Each number is 200 + 20 x the weight over its row's rms, rounded and kept within 0 to 999. Layers, rows and columns count from 0. The size before them is the row's rms in percent of the matrix's.

# layer 5 MLP down (transposed), 1024x256, rms 0.105, rows 1015-1023, columns 0-127
104,205,216,237,224,192,208,215,201,221,196,262,190,188,209,178,184,197,190,202,186,213,184,236,174,178,200,185,191,209,210,260,229,169,184,179,226,172,213,157,203,205,189,171,197,201,199,190,192,223,198,242,227,191,188,210,196,201,239,169,196,189,226,197,226,196,149,216,185,197,190,201,171,180,216,187,158,199,208,199,202,194,187,191,175,231,200,193,237,182,199,189,201,210,186,196,203,161,193,220,207,170,227,209,215,187,178,188,204,198,204,203,221,217,208,185,219,188,206,180,184,225,200,241,204,206,204,181,189
095,169,192,202,202,171,167,195,250,231,169,172,175,196,207,172,201,235,207,210,158,216,218,177,198,216,232,187,228,214,153,175,197,208,181,195,172,187,252,172,235,226,194,190,192,201,215,198,227,207,178,190,213,223,183,207,197,210,242,189,207,220,191,194,218,207,199,232,198,194,190,198,213,221,192,201,224,184,144,218,190,207,186,225,198,181,210,166,202,190,215,199,177,233,217,193,192,213,198,225,193,201,191,188,178,189,163,178,207,186,158,186,204,178,187,182,173,198,175,200,208,204,214,221,216,187,194,197,216
089,173,175,229,196,202,238,148,197,223,205,202,175,184,211,192,220,188,166,205,216,211,198,231,210,209,204,178,241,218,213,188,244,222,149,214,198,183,198,225,229,198,218,163,178,205,180,225,180,181,181,203,179,232,206,225,187,186,196,206,248,192,205,219,181,204,225,227,235,210,180,181,189,176,190,205,215,230,181,193,187,198,194,194,213,231,209,224,167,194,192,196,186,172,229,212,185,233,217,184,175,186,193,223,205,215,199,180,170,208,186,205,178,203,207,190,220,191,213,193,177,179,212,210,215,218,223,214,205
109,215,224,208,226,193,139,199,182,194,202,202,187,204,213,220,205,204,214,192,231,225,192,199,209,208,193,198,202,224,194,217,235,215,196,206,231,193,185,213,223,194,196,203,210,173,173,186,163,179,195,196,223,164,201,162,203,138,154,219,198,184,188,200,187,182,178,211,201,245,180,179,218,201,207,178,193,213,199,180,194,180,167,198,215,184,199,223,185,243,165,208,187,179,218,198,198,182,184,216,200,188,193,216,202,188,236,162,209,201,177,166,208,202,145,181,212,215,163,198,192,173,178,221,205,202,203,242,205
099,203,232,226,232,156,185,163,188,162,225,161,196,212,221,189,169,215,216,218,173,204,207,207,222,177,205,227,195,170,232,194,208,216,216,187,225,188,216,201,173,204,214,183,160,166,210,196,224,191,198,216,185,199,188,200,182,198,216,203,230,209,229,211,234,178,241,191,208,233,194,200,210,208,162,218,194,183,194,194,183,192,193,214,174,211,197,192,216,155,203,193,174,198,165,169,192,184,188,214,229,196,181,229,163,175,218,183,222,215,210,219,184,187,201,204,187,213,195,207,206,241,217,183,223,184,172,157,204
103,170,185,177,200,212,206,187,202,203,211,196,218,193,190,197,218,204,212,168,218,213,187,201,218,175,225,203,242,232,196,214,189,180,243,203,171,182,226,233,185,170,185,243,196,191,216,240,183,203,203,170,222,184,226,198,208,224,221,196,226,213,189,203,172,214,169,205,184,157,196,159,201,184,192,186,207,206,195,225,199,213,196,228,174,188,202,208,208,192,177,212,200,206,169,212,205,181,201,222,202,206,193,179,228,206,200,222,185,186,186,199,229,203,198,194,245,219,194,218,192,184,205,216,171,223,156,180,201
102,206,191,212,196,176,224,204,244,213,249,182,160,207,207,194,157,196,187,182,190,176,183,198,207,197,217,209,224,199,215,165,208,197,180,199,218,235,149,209,219,215,210,176,172,212,217,203,200,193,204,185,222,181,207,160,229,177,258,166,152,211,189,201,181,197,198,181,212,230,215,221,179,178,211,181,233,200,229,197,198,225,194,231,225,189,184,200,197,249,210,192,196,220,226,194,219,159,251,219,214,194,160,219,200,214,217,211,173,208,216,205,198,183,204,218,227,181,208,177,173,214,158,215,212,213,200,222,207
102,249,189,197,177,209,229,246,211,209,236,167,194,178,216,186,209,190,166,174,184,209,190,179,197,201,199,226,180,177,229,211,191,191,197,191,216,183,184,213,206,202,194,209,209,200,200,179,149,235,207,175,192,176,189,208,199,179,196,210,177,229,232,195,172,204,186,231,229,187,197,176,186,188,207,200,236,194,165,218,212,146,166,203,235,237,186,199,185,187,175,213,191,190,199,204,202,189,208,215,198,227,183,163,210,212,196,182,170,229,206,229,218,196,201,214,206,158,209,209,211,185,212,189,201,164,218,198,227
105,176,195,189,193,196,200,172,193,187,214,210,199,168,227,210,185,187,185,197,180,196,182,183,195,212,220,209,205,207,188,172,217,213,203,214,198,182,184,199,175,180,178,200,223,206,194,211,236,203,186,196,194,174,205,216,185,215,187,189,193,190,224,232,183,224,181,208,220,179,229,251,187,130,204,213,227,224,218,175,185,212,216,187,203,193,188,178,190,195,168,227,212,155,221,200,177,214,190,227,172,182,202,212,210,186,224,184,200,163,201,230,163,233,204,224,208,223,223,218,162,213,209,185,202,223,205,174,241
# layer 5 MLP up, 1024x256, rms 0.104, rows 1016-1023, columns 0-127
108,184,195,166,213,194,222,206,217,206,196,149,206,243,217,205,179,229,200,208,224,198,194,177,216,194,224,183,181,178,185,245,200,203,194,232,193,207,199,195,203,154,180,190,219,180,183,176,176,213,231,228,171,204,165,191,209,217,209,196,206,199,170,191,206,200,243,223,212,235,183,181,184,183,187,161,172,213,171,181,199,214,192,191,171,186,218,169,199,178,176,228,165,208,156,213,213,179,181,198,191,216,195,172,211,220,194,199,223,216,168,183,247,212,210,174,213,188,213,194,204,215,209,187,190,208,240,179,205
102,174,219,190,177,170,224,212,165,164,216,211,210,186,212,221,179,223,230,220,169,203,198,208,190,158,203,168,214,237,220,217,171,193,163,208,204,192,214,193,189,202,207,176,238,176,198,219,200,226,197,210,167,217,240,213,210,226,195,182,212,203,193,198,173,207,172,201,208,176,187,188,194,216,209,200,205,195,204,220,195,193,207,227,217,196,203,228,162,175,168,247,185,197,192,193,182,220,194,223,216,179,178,202,199,195,235,187,212,219,183,163,192,196,243,206,200,190,207,176,183,192,211,206,198,184,201,227,183
106,200,175,186,211,205,163,211,223,230,186,173,160,183,200,202,191,195,204,201,249,230,196,229,210,199,213,208,210,217,213,206,170,205,192,173,186,156,192,204,200,204,172,199,143,190,227,215,172,206,214,242,203,207,204,192,222,213,196,212,205,180,215,195,171,191,176,234,227,215,185,191,224,163,153,185,213,210,228,204,221,192,218,242,217,174,231,208,204,204,178,224,199,179,197,176,189,173,245,205,249,244,195,217,202,238,153,218,208,184,200,180,225,184,192,210,198,201,202,204,153,201,198,223,187,170,216,207,199
093,226,220,195,248,189,232,202,205,203,167,244,172,214,175,212,208,214,187,183,209,195,225,233,179,205,208,203,183,194,203,207,171,195,189,197,203,206,187,161,221,198,153,213,168,236,210,233,192,198,205,178,217,210,239,160,196,199,188,191,195,220,221,231,186,199,173,227,221,204,184,192,198,211,194,192,195,198,195,213,186,196,230,199,207,184,178,231,194,188,202,187,195,160,205,229,224,207,181,187,179,171,214,203,184,187,185,177,180,203,183,193,236,169,211,203,223,230,218,202,180,204,232,215,185,188,183,210,193
104,198,183,199,222,185,222,176,186,184,178,189,207,216,199,188,214,202,168,178,193,189,196,216,209,227,238,213,218,219,189,206,187,211,222,227,192,228,220,213,168,201,186,194,217,187,208,191,177,221,188,223,218,243,164,191,219,205,185,150,174,174,198,234,199,220,204,176,158,177,194,179,183,167,208,202,176,200,221,193,225,183,195,156,212,185,179,212,183,202,202,221,225,164,190,196,183,229,255,183,188,195,220,172,238,185,218,199,215,190,184,207,202,204,197,211,240,230,199,230,202,194,187,191,197,216,218,233,175
102,206,172,244,225,195,193,206,192,183,192,203,213,205,229,191,245,206,185,179,239,187,217,177,223,222,195,166,213,179,211,218,226,216,212,199,200,191,188,206,184,219,205,197,241,207,179,205,158,218,200,179,198,189,182,188,217,198,212,209,181,198,212,214,183,192,223,187,199,199,192,200,179,168,159,206,203,160,219,225,171,198,227,209,229,192,228,200,231,185,179,187,199,238,236,243,219,257,226,228,191,199,211,172,216,191,182,221,154,183,182,197,176,193,227,160,203,200,187,166,206,214,153,174,180,192,200,241,227
103,226,167,203,194,195,194,181,218,235,203,231,232,196,231,219,179,225,206,208,232,207,216,217,222,228,208,218,167,193,185,180,137,240,202,214,159,227,210,217,224,201,199,216,183,224,216,201,214,181,215,188,205,163,197,182,196,203,200,234,211,200,210,196,200,190,198,205,221,175,220,188,168,223,244,203,219,207,225,200,211,179,187,174,178,228,176,170,214,161,172,190,179,233,201,196,210,184,205,208,226,204,201,173,205,192,242,219,172,223,210,213,188,204,189,198,196,202,192,178,197,215,195,220,229,226,260,210,199
118,240,194,218,201,196,192,227,207,237,217,220,178,186,205,216,187,203,241,200,212,205,203,204,203,215,195,194,184,144,200,189,190,176,222,193,205,142,185,210,163,201,223,209,185,200,183,176,233,219,175,210,210,205,222,189,231,222,195,238,211,208,231,166,204,177,192,175,196,202,215,181,218,190,182,179,177,215,216,193,172,234,231,190,186,235,143,193,166,217,201,200,190,207,188,205,182,198,196,170,240,219,203,207,178,189,200,221,219,214,198,201,170,183,184,211,223,202,201,201,197,199,214,201,188,184,179,197,163